Weights of a small transformer language model.
Architecture: LayerNorm after each residual sum, learned positions, capped logits.
Training: a variant of SOAP for these matrices, 149M tokens, 6067 steps.
Each number is 128 + 32 x the weight over its row's rms, rounded and kept within 0 to 255. Layers, rows and columns count from 0. Numbers have three digits each. The size before them is the row's rms in percent of the matrix's.

# layer 5 MLP down (transposed), 768x192, rms 0.0537, rows 666-682, columns 0-191
104:177155111204138052173155128137100127154181110094112163142093145184170122145099155095088210098086102143104087083127116106149093077156108115130124162213152134126103114132117077142105155181128133148153090141138133111162129154095142106121121090117089125114122149085136099174071096159120114138108095138105174119162103116102164142073153133147115147148139177137137148130067149105129137135129134118141083072145165085132113187149120129125099145168186162173098109168136085090174145088077089156096106155179137188074139074161104130201094120135103120189165107089114099119178170095201138115
090:188142085126138062108136119117097162158149109087156144153086149126122158161126129104077107078145168143117147130130169101159108134117153161155163118153146102145169094053118146138109209112120110106111178163157111161148086147108136114180169160147097193066141122119139151070082129101111131082069158189149083164151128107112156118084096165116131134164180146139156168100108141113148166195157104087097090152133077078098175187105111134107115122108088104153173130104168131111129135067118121121088146159072115167162118051222169176135109146128075122118163108184114127112097135107083129094
096:117096164096111145168099189164141176157120065146116157158168156113142115154164138085107155200157170157153146138176098126124040094086116055099173215094082084170165104103160085142127112080160119100174135094095145122113106136134116138122143153144063088091092149134118117113123109099134171155097099088085131164127144135150119141106138159141113199135130132093133054147179123113139102122128163099167162114163193187145116134149170164147105159172139056062144145084073124155098113169149128144132162110116101166112081131159094122210132153108120130139144140139123071104087127117127097159
102:148078131108101122187092120097171143101062113135147133113141084143115143132223118107223093091122155149053070104098118083080167165112125115221154116148116093158131158150135098110077110081113120160145144121126102060138082119099092126172165135158073124139135183095117120064151121120142171071111162113143115149127113118164119151187139168104113164159107118064119102054155124097152197118145137096181122143098128146162132107081090125110122170131142118121132149176158128088172134119097173149143190120158063090123105135045138123136133159138134165102113079156144135135137128122141166130
099:055085134158147075119120075137123152069133170115089103135115163083134135092134154132198136161118143152120131093149113075055155078151120153144177132128077125182147096118116128095129115149129099091112153139125115228119153164139109063148101058144118095160143132148144193115113178113108074114135110112081140207119158086104051094105129128150108059123102204118117186127128129163082134108108111100119116179098140110132135169118154164152146153101154147164144113151137120124125147168101136189147148110151120117133085159115081182120142186092111069170115152085149173115087169065115144154
106:042120151098089152130122167166163138180118161112180193143174120108158160128094103173132126106133177150116105137139137092101107156175137099113149159116170175150176163103124156075095090090119214159189104121138125072134114127172131144152098135073111094095149154152160140113139139126163129199085107136078170100124167151167142143198160091160139110146108136088105127138109092115138154077172103155159113123119106045078101112160108159102122134115127054063112174169150102148111091153121179118110119157097158148108133128120072123154089141147094162189111076137128157078122110053093153140
098:126111107105120114111145154080140139061169104168147072172156140161163099114148176231151149171083041139103130138099096177102118080179212167111098143111127116136115069118114092155101135110100070147142113071054099158129096145074137121103145087137160158122153102111135172148114090120150108098170151147097108068062129127125113143134120162120114098085129088120148097182201125115086102110106134118153150061151129123077112153154127125090128105092188166101104141118123090134131103085129111147121134118154113130135165141102068138145189090132146076136158105159099154049094144148144151073
099:131231133192130137128093118178101162139110114120041116039108133159149081090102151133086073097084118157089147107126139211117087136098116106095093160141155063144138113099126100065144105139125097154090101125161152186110162076092088093158191122132188153130084148129171109110142160143122137108166137090157124175126158083133085167165163122109168180093156143053171129142128127123101155139144171150149106091122116079145097134154122101132070139105102151147162081124156162094100142145136089110132141121162141121211096122158137114125061134111172121087123132097139180134141137095097104117
101:156143194166145135133130104045123134117111194203179130122122147149215103107082117109128118129086126160134124141116140148107107108111124116143099086102096152129099115088097059094143107106168110128097150097192111126132137163122119176127129122175128159135123104136094132074116061158107138155109111125165158094113059090147127123107126171099136089187087173168098121142226107141139122120116142144121050168084082101129113130142091142091109125102088138139093088114193144166072181168085100158130124135131149121128162145071110103159085145205111165127156134178146152120138087129075206161
100:159143174110085137123158060121130152117166112115089133146159134117133106132088120100123190144137121135077143081117098145188097120104173083193146119126093157153124103125148104097136136130182113122139153095039139137148068150116126155183146084181144120137112175150115113144073152049150115108124220153128135146159112115124114172112126157111096127185099113154077120187181143171178124118128151143107081165108128120165192155129135128103156165193102121094099112099065195162177155146151142097073090170165126114132118088139147100076113093135156116136150076158161107121063164175172146176
100:109114102144107101146129072151173123151068169149144083156109049164100160160129135120134090136116171160149102120164149095153081091092125109063112096124137146135088164096212133099115212109091107145083193128168123125132159142091137130171116133134104125140081114168118113093156083139182126136105098070122169164104138133160177158188151141104203055122081106136131148123150123117088133134161105165188131105099060130066154152170103111152131069180121090168120147148099110149117136202135137167150149165128130094125113162120179113126081100066153102116143102073077133074116117103126109106
092:139116138163107134141098148129142093120117143122148139197127124119106052152173108092093126121075131105129102153156136110177077072141152145109112144138159074046108176147083123121129074145141114125132108175149104105177087198064148145094152160107130116077127135133174108192145157168121144123111115117067106123124125113191101175212135106138150127168198114128106107145151140137101103154204116112150104123164162129082146164084099097168117141099071094136170182149127088113194108113094151143196129178117124126114158071181093100168072137157148106113152129089118123147098160092100049132
119:124117152130167151113143092148104102133091058142113058142108116130110118148172089174109086181166169100137109093084162162162140170091124147150145100095091165130129106144095106133163084105177123161131142112137152141073102118050152176151122141183102094180076112113158182112126148144111124176146102127157148183123106199144178133185100162130137122127106137159094142152155134169146107130159137127074107112115091102116108101074169121125116118081080150133075078114098164106153064120135177123167139111206069177104196126110120086088156121165090082112102102146123187117167152126129165041
093:136150129105166084092094109120119135119137121129114085076148145147178142149129109125103135134094124167077158155201114141146128095182100199085105167125141097108108089186112125085154075181128093086126180093113099099098130123115204081082102136142109118035186123114024167107134139132116076075125192085113111157136148094107143178176174104115087108088167150144150129100183181134164088144142078155155090114162150130140141144032086124143152121137107107120122112135097094115156069152136160103136153154166115081162135125158116111109098069141139103133087139086127150112128084126103100115
109:158120065103145118114113174131126125116124087099100171111125146132090161119178084069164139084145097057068092079047106100101147134154147123077110165161107112130149159147158172087119094149132133115146140110057119135101130158123097149161155097139150126180119119128129117116102116133121174107131120118122034134117090211078124139105153128143105089214136155160095157174136065076140099136091175154093137140133209179101100095205135092099125176126144131139106224088128093147121174133098130128153087129117143106169174179129140148121123148140126065130140111125086138117155170177124146125
106:138131115137084067147188134146192187160133120108112126068136149088195204101121138176109116180062138146110131159145132111140112113117082135164165084151177104068125093164166143074130123131165085153115100141127139111130131077113147120104087142075102090123102113187170097076154195170113109078132118137148143101194152153127172158140112156178156166090097107077119137085131105123163163091148120116130179152130108064107082075157130097133158147085132089149116133121188178185146116171141097165120110166074112136083116111158160151128121175125110125169113135199134117121157109104096057143
092:093136131131126142158131159118145147052096157147144151108091102103123103122108083098137121136151065122098118100123059153107133186095075115148042143104109118070091095126147159095125163111136127103131128124135133139147119100071079092157068104104160121076101142086134184110078110117108060142148150047109107090114170080104058117149103083166113137139125180094121127051054110174146120085133138135100127090136236083174117168129103061115143086119124131144142125111104135135113136143085090144157127128138119152129149117105128178107137175114114135120094109135058139042155077103098144116
# layer 5 MLP up, 768x192, rms 0.0815, rows 667-683, columns 0-191
100:110096064187060105141191121149114125128110148196092215077140130167186108173102120136069169129114156072137174167191114127091066146211117117088146135143158097158113133155111126124160154136146131088092148148161164146137142161153127126126080105090158125157115089152097118142145057143067154114124134200123160167186113109134129100155133123100110111111121135131080188120131084130118183175157117116078188137055124114140135126179157163134132116117118143080171098105067117111079115128132129180198088101108107094099117082167115094139141142105104108127175121115129089121138162129142141170
097:095117203111178149099170105179176166112143145131201176147097139095108151133089109130137182131099140119134093180113077079148118109129105176101131158144137080148136135150095118135169100161134143069103079081145148137123124152116125093097157187130135135107132134124048155122170195125111097105150114166141117162162092068072145109154121120104068168116128142206133104141103158112159127077158136132104130144086101121207114065176133123129133103112165074095149137134136162107163125113119161090129146090117189209141146123088137156193150118153167130113042172197135142107130119168100133088
100:163134148136101135158101106170162233144097103103161142120178153148106176100111098147084192131125158109097156183116127097174120142118187119048107114112171175120132124108154150097116116202110107095092138155180098150109145120160117076132191103143079089136193173148127082110120129112087109121121132087125076102179135147136174144191117125144134067124146111176171188097128171092174126119148107120198085106122112073139141114138138157144100125110121108112105098158111108099098087117119107158132145200111093047136100097137107095143106090073102156123139097112155098122141064126136110055
088:133079104137114105179139148192079167105188120086131193123094091114145121114140060163132123161071125123181078171105139139107211109098150075127060121121107116125125140167128221203141164170098147113129143190150061156126139108179151132132145117110109128145089085146101146058146177111093156133154121188159177168129107120127122074160111090179162139094134155113142104128153085069135136118095154111166156109173109134111151170101149112117101111170134106156116109128122066119154142083122117143107113095185212107178117171152129154142188110148078117151149117091166119143117135104151140110
106:094170081146174092153115132129122090152174151160177123139165101126087123139110107100111190089224078162115157080105179119109135105168119121089122156138118156086153139105130167148105128127148139100174143175163141039082148175106074075089128085150135136167050149069156153118151104141089165122101114125141100134165134102088091109109129195145125132074150165179200155108144159162124097085086124107184121137180148158109163115132147119145138160105138132098139082131103178159075118089123124164167123140125136133178057169149183176119132132126125153150121114104076127084063096105098140164
096:167111101098124099109194142120090117153096127100166103140077140119205114116162133158092149179125060182111083125096171119123166155193202123071088121165129092128142129181126149185114102109133149112127130125050151150091099111106043111112073087106089107120142140127134133146128139162172057152145136131087131081165100159099136130142164187088165090173131117099066154150106151110029142131181091085094155126107108147099151092189115118134060121152188140108147136093082129123165176150104127161148110121135117106128121157133078162153102098140110153110137149136183090154147111102162118142
104:157109104131046182095064141137166127141113102130117131132158117158123137100152147099117153128224140040069146115097077119159084164109176095222121167122108100142100124112138112112146100125150095125121189029151158104162128106138135124165120127100147147164088119100109089122193154101138145132106187145101150154098075106124189129091149111133099114095151094109089116166114109140111126116155160118132148162114153105231125106105159144139135156139179112156060113086165102156147151125062130168146128074159131082154136093142142148117077125133111159166084129104178146153168122144159194114
098:128110114163150131108175085102141178089125151167097116119118144088168086103174063155134139097095110065085125053160125137171132131154126127064106107116145180110107138134120124124091170052127145091157175183157144168123115119119152139068126126054132087131103143168076144141155113083177145117151165114083139103142146117102107124073131145065150127067150181077109154119093131190125098076146109130147188102192127093146147178143115131084151123107129121157159078083181156133176070143102133164167039133121155155132122152125098123125145166092137171137141152105166145139065104105157175166
106:117121140054067066163196142109181134096148173094125136130129136161164139142125170125148128140155145122140070146127131165158112140105101184127092159078137110201077109147097098104133191136137194181143130133150105083146132161148068130124108153175185123095148075109090114156079132101189132198131125149076155118124122121155161155157095132116200174112120154145127105163124146086071102070128144138105128179119104110110116188166130025107089173176184103138202098148115097149122119152107092148113126113156104126127158131129107112133128181101118180130147112086126118078111075108163141112
100:080159162146183156100057111153107108130193098085099170101101131134114181137116144139173116114148105107144124190107143132071137115087089147100151094124164140124153176068161063159109186178108123145150134171158155083140141111132089142183185109118112124100140132113105118153129157125087137148130123131146089104124109107065201211060133146122106115110140135131097101117139143153098142164192184168151139071117112199086119159150106128139088125131173094117073097130083105174154134118145125094077115122126082144226128088175155119180145129173080080147142112165108132096170152161143152139
100:142112142089171128122126195140105170087117139135161174081116146107132121094168007156092097147132124154143128132105115101060090184090140163111168109155181174131093107147158132115145102141170123139149137128139113141134108093121063141136150030103133117041087184111137164108156144102139120109140179126151108137155185169123097114136115170164136141143138078111117157122108154114110179081135114159107159129148127139155105071093173142087101138113111098121064138094148161139130129183144077088093123136121133132093090145082143168156164155199067195077097060176136145149148139121109081105
120:171074107113122146127106109100136122134092028175043093127120118173121095125101116105086110163171128147147164098154102065121133128043127093087112095145163147119101127101197141071130120149192204159147152153148127111110081154132160123163120086096179134095081167113108140122150116133133156105087112130146146109078095115069150134120083129143138139131140185152119103111075124153123093204102103082106152145124173158088141176150164130134108116185129147186122115132116124107188164138114147140091117110111140139116074162149103187097223074133116113115146154190088162155090119156163134104
095:131161112138101189093162086119128087167121179105137088145120137151165108166116121133061123105104134141120162125124106152149121139212135137125159141135121123104170202126092130100156099151140117097151097136162146113085121108112173099136141122151087095135075141068127134119091109068093153176087079096132101135165130142171179203114156107174123127146129141117075162158107126154090159148143132138115143125122139137085105111149144100129063140144175138123079105142167168070171146151162072062122187103166103168094092173150114219152172123070069170064146073090105088139105108082130195142
102:113138160176140184142126154115168125174092125147106165209128155135119223111146154153153089128132150096103193152037159135201086150133124114131102139129124204084109141110184184134050093169158099160101112162109163163161162199144126160114104144123112095158106107093153094181135114056083173124093179149135090116109132161148136083125137096143122120132159111156107117166157125068098066084170099143143085111158107080097167125150133103121075097117101098128109170148136137168154158163178124114096160124135070200146140121140095164144072141104117127097143117131152147110118103099135137146
101:163131159133131099141113156139101077097149167145140175114126165111106084152129142040169114140147049121130148116076151098105113197146143146153125184153119162102164086179180122112140105072153138119139127147096114104112196138183070158155102141105091085182131139100100134157160069156113174090143109093122144127069115121137205063118106148178107147159127143107148154129148034125114107112132149073168115107192128177123136088123113085164181127216135150158195155131136127163127145121105168197162148121118141126154108122157138108105165077201095106140149133112083145119140128121166128143
096:167054098131107143167169096192167092140094161108126128049127126071095122136143141112131132128118175129159124118146102136123153162102138159160033101128120125125134149090093097149162109159142078107161105141134114131116096114157174130181187104124150091119050096153112125168140151129086072155102073120079109113142160079119140182151088120158132147090145163147155087166142150135155118110095146119231183050142226139173122113100157130153095124180155128088132116164138144154125134106105079131149086169139148144078128127166152140115152108138146205149100085147112166141123062117149105148
100:131162156164210156096122096153147121140158156186119145120055116072120154100114094147119115162102159162170093147168149136106119111174163149174163156137110139138138140175132104140088117114135097060110129144154143135073106140096117144117145121109103135053125112097096110112131140102085086173090074167182079128187198144116154077086128143097111135107122143116083053085124187146136137169078092139125135114147124098125117121126128081182068142174072161095142080088117076104125164154108080114158069180085190103115150151107085079098106116133107137069103131177105100137110093135167093170